{"n_layer": 12, "d_model": 320, "n_head": 5, "n_kv_head": 5, "head_dim": 64, "d_mlp": 1152, "vocab_size": 32000, "activation": "gelu", "norm": "layernorm", "norm_place": "pre", "norm_eps": 1e-05, "positions": "learned", "qk_norm": false, "attn_scale": 0.125, "bias": "none", "tie_embeddings": true, "parallel_block": false, "init": "normal", "init_std_qkv": 0.0249, "init_std_o": 0.0249, "init_std_up": 0.0249, "init_std_down": 0.0249, "optimizer": "soap_variant", "lr": 0.0035, "beta1": 0.95, "beta2": 0.99, "weight_decay": 0.064, "lr_head": 0.00555, "warmup_steps": 200, "schedule": "cos", "final_lr_fraction": 0.1, "batch_tokens": 65536, "seq_len": 256, "doc_mask": false, "train_tokens": 358200000, "steps": 5466, "dataset": "wikipedia_en"}
Each number is 128 + 32 x the weight over the matrix's rms, rounded and kept within 0 to 255. Layers, rows and columns count from 0. Numbers have three digits each.

# layer 9 MLP down (transposed), 1152x320, rms 0.129, rows 16-56, columns 240-319
191117096162145162180152108146159150142106114156070171085108114124088089168090197134150180135130126171095135171171199140134080122102165101175168168061062116107060138076089139125098117129146129086163125105103138130100133158190111133184097149
148108075164134145107145104123118075123167141126213089128120083057149063112110096133107080111130092204103052175142121119099128084134128105109123117166162164170080135134117128183164136098095127183098148130150130140133146117071144114121165182
133099095082145154095142121144181163143137112124090136159197108108193161137119109099130136126098118165116163195120125131122161150104135091135119156087147128125163115153099082117086079154165149137109146127134108171152053148136096125105098105
120153153119152145115076149065098146122148154144132167126107128141179127122155125111084101128141147161162094176147122127212081133123097069118132083141095084133151141178171151148169165131121101111152196193141130158133090088174154141103085123
216075134135136115090172112146119157125191175108116151182106095127136148166144070127136133173146124146134135101071111154120166092099140180176095134123159116136139106133150113088160100128127104151141127132141136202159158187135130138155150106
101169129139144097159094160152134093152088119082112137148117095105166056121112123142142095113091108115127124129179140109174148120188132117104130159133108126161137222108139111171130123195126142193072121091139089130105135107148141167144066122
092112146085103119143120049132119057151128165108083154127103105129127132130142095118176096111144124158101107091146116110139116184122136110155158083102116100134171108161090124150172120126105149181164134177126193124079117148086154118137119151
171165144117128104131117114126102107065112102143121130149145155086107119129099155130123126138138142091118195173120120142104142113098142113130096147122167135118102085112174121125093127150117085178140150107126134079140148093124109062115100117
125096152160106181133099121080103138134122108109145137098087059136127107098146152136172096147128160088113088087122144118137155155106181085103109117173112076069104166132129182165114178119105132119143175121088138073132140162155174120086131130
160157129149155187141151108119126144113106164171146048130101166139161132062105116093136107144150089180143132131097145153138135205177086109055148118047122117131087211099178138158122130135103138130121123145073122147062099160108162133073167121
075145090111148158126156143162115091082114129148147118080147172113130158127146127101135094124096188096121176109100143139139159125126116100087105107093117147126184160112208146130141128137172151167117082120055119137094130107108188097119160115
074083131135110117129108090163157094142153151107156110118105160140150114182140104132113136113154037127148140140088145142128169121145103098141145121134074165137120125173078157163141126110150098151127157194151154098055088063139135097110121127
109163140138127086150167165168125109164119130174156105087157111109131085105096104148192109168191128120160083123107178162181113088115084152142100137093131168134131125113125074134082216184111083176156051183159102132110189144118134110114121119
167183085132051110132125104155107187080141097099119154089129121113114102154029104089096203077208095109125085108107134157141127137137197132142096104105166147156195199145139147164108201134147130157159170131098092196098099184074071174110134134
111128104145121108092133166177128104138103137151113139152122141153108127153188155135118109071152132158136174112127095131149110174129127108074169090117132127097148089201111139112116136100157154164116108169121126162078136106083191162115088145
098179110117131163172158146131136118096102140158122107154096109075097156095107104134139106127131169120120145093055110102158117136098153141139147126114109102169151159164102130121124090130128141146145146144155093145141119109134146171166147138
131139096138141117138101133105118160101125116152127115174115196179099119120115169134083094099066119114132136144099125101058149195089135096115130100185105144137175133132139151106099168098150084143102123088064023112135154130150125134101140192
140123090197130157044095132147169131138095105074079151065191105126144103183062139129098111105165097150086174182150103116142163137136085108200106179157118095108157075111211209099124136139068108089182143119110132197110098104116122163134104136
089146132056163139123071150109061084166102147144115077162146099136141178135151175117142116129156078123126128161146186130142167097062171133096105160138118142078141166113202039104096163118147140135108138090073132127149089160080107143112104131
157096077113100185108149115083103113029087122154126107110117164149116121132174087138159065107143115116129140103159091127137154091123107140138107160174139092083141131201158111137115155160131164143151147112100088139126116103144128193114135098
118125113127120119109115105190127091117182157088135096129179138134150137134115143137125086153145104213179165120076115138101174140100133163151125145076088081159121129163105097098158126087100110120076137147073207111131088151057097168113100118
117140129163093115123086104116114098141124081089168122156118149143120122157118095126063107169174124170091121136128129090093189168155093150144097122175118090063091125118090116166166150196139184093135137120081109160126157202158083149148134118
135150148147112129088124146160163140082127141191164099156179162136153197089095147161177139121121092180135123084119171154121105109092101114159137123162188107072149102149096149184142194080123176125124091112064107107115158130143125053043144159
115104142141177161165138089135154152077113078146133110091161151105128159172149113170067115090108144066092113154088085120160153101114117109106171115145037179149175162046121149117151174104171138137110143138141121155112169110162093139117137188
097152133118146083122176179147056144102074131157112142135146092117168130053094100105125131074152134138164136114147133182135143164117118131141123115104154134129129103138106134167144090110172165199152086102104165114128134183110060100146111077
147117111076119070163187118103184152144071092109102134203114133090128105124070158063071146066178126129090150084118103140083108130081172068133112087073145172193126081178132051080108176136076148160119107135126167143104179142121122142117119146
138079110108182185119163037145107110110071102110127108116154153114140119071220180060201191104108132104132130075080109079172101100092129063108075203139091111173154134218108141110101129103101134162080153160126172117187153110156149174187159190
129146102154132141117097165106097153143104185138159085061180077129177073105161148129097167155128080137113168082132117178150103141104155101204090138063131127100129153153126088060124192173074111144091158151116145137127077154104182132133128082
152065142138116134149065098114074167133175139077096142147162143087157153153066202109172127143096111100123104087106156144136157140162148095133109132107075073172095075157092164103161193097097200148111096122134105163115136171131120190081073139
088150144130093130140109090090111112032101134146117095135173091069166116154180168054127086082040143163107139073109154119156142140110133140154127112186145086117163132100154178137184134130112153133119122114130179116123143084112124107179118144
070093079106096158162133081125125108117123113144163184119140079169082130174134125090154147062154114103135073086133090098103117157108161111200127108091129140096089166110117171154095111152102135158144162116169137152119106153110157097083114103
105124178117111127113133100127141105117129175045116123124129112144108150153087125100087170146075131124155155131125155150104160086110150133137124088173113125094151183145130138130123148113132132182150151147077168089115087156082070127133131149
134118100138130144089136114139066119110092180152087138124071181135098145098127157183104124092052154117092147164160125089127169092182076182066137191147108120157089188143159144172120104137145100113174127119106131103116105100116148125110137098
082122141159111133161086139095125047145115148122142075159051118093090127172168118141128106044152166111164159068147175167107138161117119174151157078081096049120110056166145096088167114167136180132134166110120174142154147156140101086146113136
142140103112154161078134119089165140097158080151168107144131116092142114137140147119066176090146140141086102108077184111107132046123093154151142071091207161079141114130093160105064105115174175162142180123128124111145109124092100135155135089
084110098179093152110136116138156103142185129144140113149067180147117126176167109157141090076051122136112219152126082122079148158152136098163122110138097112116145098181130155132121068162079069152103120109172119089094134157207185125098140142
146124129111173102107155094120160088112148119149097161133163110125146142122137204119114111119118162125162112128160141141145096112195108154125126176117100124117110149128082130029140117099166117190137121111149141176143114104074133136134157211
144152129136146149105094097135111123153134130141123113137160096180132152100116165145131081127160185093104102179141077136135122137171124116106155096105087103125125118115207123121074161117100128078089108115166126197148109127127152129123118168
139130111134118116139155085068103128130113142133094125128120155206165016150127085035129133189166170117167146198143204158116152109090159100116142223129126086073096146142105099145161152089100151121134109146163071101147176117111070137107126145
194109127105137133113093118090112136032142130117130180136115157176132155141154096152139097083154072098152151146146146162101107139113144115142133126073088098146161172107114119106127159174139206078152102151108113139146153128122053122090077142
157123080150115152117100143159129136141157170144134165068141110093095140092069171133131121158139132146070115145182128142155122104116124139104183114138166147137127099112097110149101110127051107124074105126130138101122191086103166114130139135
# layer 9 MLP up, 1152x320, rms 0.115, rows 17-56, columns 240-319
124111144151110114136119111097110094139141100109180143136116094165126172087140163208143157041113117111124095201148126177103166179081142154162083139101120124057100166176104118157073169151089137119116109136113107135080117117110171175161080102
115162130177131140091164089201160159155109124147114165143182084087053152107126108169090125098160133154106150091142104119128107089161103180119098182097173107115075148057097093131077161146123115122112144095074173138139112117120151077174129106
120116178113139080120175161110130103152104199079115114080127139156134108193110124095173183064145138145158162137184103077129130120103173106152124127102138108133183102126128121189169118064151140087080235097170100112140139069157157078103158092
146132104114099111113097125139105167113142136147133163152137133158066165093147147127144144116158152147080090150099196128161145142092137123147154181134146125092127134132158127136080113148102049182112148100114064172111127136122127111176157099
118115047128112097193150106147151160132147155109074097086125155139134186088152121108140152159080134078121112181165117106119144146177176080192105103197110186147080127147087129112122137181143133145139102120141161112132144106147144150105192108
097155109161131102134151131130118176150133115132169161064114126156148131122124145139161073141162187089203130074071103099208129177162153145101120124116118136134150166173067079135101152186093133127199177152114154085157118110119107180118148060
137138099128097133149096081101123141153161134109164157109095132113152175122087096164125110133088126104097060134084129119130131138120090092120068134078137137095109170129112182145156129095122132138124164055104123114142092162182115165062120121
107106121150144160168099129142095163110074100113105171185176076096107140066114155165144119143157171122097111120171117113132180117095109089107108069185110128125092143077125158161083143186101101138085163123176131125103093088048102118132130114
114071161114150168140111079144126133103174116161119059081138185148194147159069156146129154121108137146084095107043132198109152109065087145145095106096171168115132087118119065128115132140092089107147161124112116134144083114144191147150145094
118112091094123142131137163078140114132081128114165109095161074156144153170112175162138086122182126141087113110122155143161166136148099162154089116152130174139113169104108154179165086162139080093129152139124137149112089141132155098123126095
097163066193136069145179092137197106132158112093113165111071096110143117121110109153138142119100119153161153093143139168130174121112101128142165100135113140110118139078094156175128154184108149129148084112149125116192100106112123138061098137
126165194147168095145145077103089139125132110146097149138184112172134115081079105181127063137088100097114152117141167098132140154113066117104109130090095096122125117096094137139110108115110176195146165169142157125137168115098094102114154092
109129163131078187113149090126140189162128117230134132166155087138180108127094095124112136112186131124080109162174112120156095137155065108146061144155105102118076124158142139146138140138125104160169119111107174131114092122149174115135095120
069155165158122140138135109177162194106160138053143167139148145153133127117098148138164082035088102106099105170111140126139122163160088150199144113066135140045091161161167119147105112136099100115106100146120137096127154092137174103101172073
155154136106162137071118096083134185110162170154160109129192127144142129123143103112101157152140145110127152100146115190101117102102152108134142112167114085115062101171137124164115134131163162117151110087149118161146127107117079099146109173
145176080146194128098115138138134164103129114156140138152080089137145157098088147150153140096121075087094125051144135097108147121120112162149107149094082112126152119142087080151162040139160134099095154123196151168143158169101152098097094114
111092154176127116248125104079078142106150132138073126100123128147150117109149139102143073163149104160142146125114140062121147126099194153131136088135082130108090123178124079182110198155161154162071143089100083127083153126079141124127155103
120085106142155106110124146095135130103116083091145165074139095128083134169084148179137126106176119162101107101113140090136120216150139166114148149108117105114133172133138139125117148121200117127139108047163148159133093148147174151081148116
097128145104132131127105127094078118133107171118103044122117137140098142086104104149081094145162116099087157167045164158103134171140119145065161133111111101147154096093183074099151079064095127119197182134180110062079095148144130111106160122
135118086073137058121127091166161116113120113153128136114120066090159142113130071114062129118179130087163145112088147115068033092196150148150131111116133158129106172053125173177122137147111112126102199159135174148139126147091139110142115100
148159121162134165126132115116137148161108129169165199096134089129069158126110179158140158113143132148080175125170142077188133162180127126153116162126066177124118133135109139133157100081108147105107116130175162163090144071126098148172134089
160100137108129138138115120189103168102105156158254170126166144111145157079135153092109114153144092102134162129116083089167078101119073144121100132128146123132099156123094131156139186116109198142107179067105172125129101069078090097198086148
121157157135147118145126128103146089106114180117192135097122110080103165142174079182120132133177175110122102107084060138170080112192110172059114157204192228095092159109153106129142180100144149124102140144102116152156098124125087151154115111
139086109126114160145122138121093095120131135155094122134060162128091104118105158127173111088107121136078145137114058185123131142097104107126148159137130141120142117110140127109070132099128153155135180133118151149131092125116131085123071139
203112161153173102159075182121114100167101078151160103081212131211089126124132098099106119083156126146126042098160117143145120108121106106072137194106125153121147084087147119134132122111188162134192078097086183091098065174152127120119094144
132139182132171148115119123208084100133112086147177132111083100107126137059128084097065101046164121141115140110136109128144163078148113130082071126107141094094099157122140127119108091080109119130065116055172148156118217144143129193196023148
101174094136102192163152103119091092162094202175135109123097152092153076164161090146183173097093167076098132145163137112094120145110071125139160135154121118105191119166122088085156176152070130171156104197153163138127073082157171113130099175
159109126134090143128101167134080144128101155149129104126112128083138112184122120135154109130132164016131138116116169103109074093099101098110176104126118081142050137152088099108181140128095204036104190141146180103084135112105174153138061110
152157139112127156085162133092187102143119117091106116091117164192119137107117087071152130208123138141155143153101131093137165138149131137147190220144137132086120117113171110113076132109119150076148090140142160117201155139160102140181142160
124162116131153083082117152146113166162148121143103164151125163133134098083121178137170189142073131130106139154173093167163120198093084086170154186189157135162162133154122140127169105099128137119093074158192181103103063123098182114223125099
156150107089187174101124052228135086081106127132119139111079073104146197156117182090122172105086093142105132091116149144119095124131117121128090121093147146142110125151126076133094096124147150167084098159136116107199162120069087149093187160
125148121162138087082115106131129102115127140158085073116159132141170174096105098112155067123091109140135158163099086183122114130080136139174158156167106108163129116099145069115149161112104153118182122114147128164159041135157106111144140120
164104130079169118125125103154157104114150127156154131152100098140119109112120135185144105126145132087093134164147123148180088147094116104123106102207087117111144172173154155088118125124062121109109096123136066094132135083113092087114083113
159158105151120124118141165148157098072130083105149106130120126130096143134117165085124121116115138118080147104090201129138084161105130171124161148137132104106117118132110113084163124126139123168120138111186119160125135167147125115126151116
140151148121152120120142147134105141120101116165122138134127185099130187135102116161132107083167166142113177133100152133169097143151099152096109098146135141085120122116135127137109130139205145115062085145111120127126129074115152048148196085
148155138182133103121095104088138167131068102094093130105125144111096102150129118211128129154119057091166101095169155110169132132192113190194106141148156152149094138117151139122124180115102049133119095146135121173157094193150154114100125086
107120104131136146157139110131130065103116064181102135151147124125151130108142128116127065118163140066115134112152115189059184184134153136156128154081071123151130169130138099166138121135122108159115119184094160145153079127116149154108108100
126145122156077091087127107126075180102099132089116172089122121125190112120107136140074079131157140104079193150135168124151155132202092103114193176180125087110120126108141145153143136100148064096121147100141193043149080115117129165121126111
145176120125136124065199172114111132157124107154164150075107110103089154115167182157102124102109112115100160152129239166051110188066099161196125091122123118167113129167111148151158179161159066078076105115131157172153124126124129133142152092
160116085103143146087160057178121100108136126202104114157135137128102163110138112124135134130149088088166148127121140179126133103128141060092105145139120120133137125152134098154078133114177131097120136194192073082126138103155134127140103152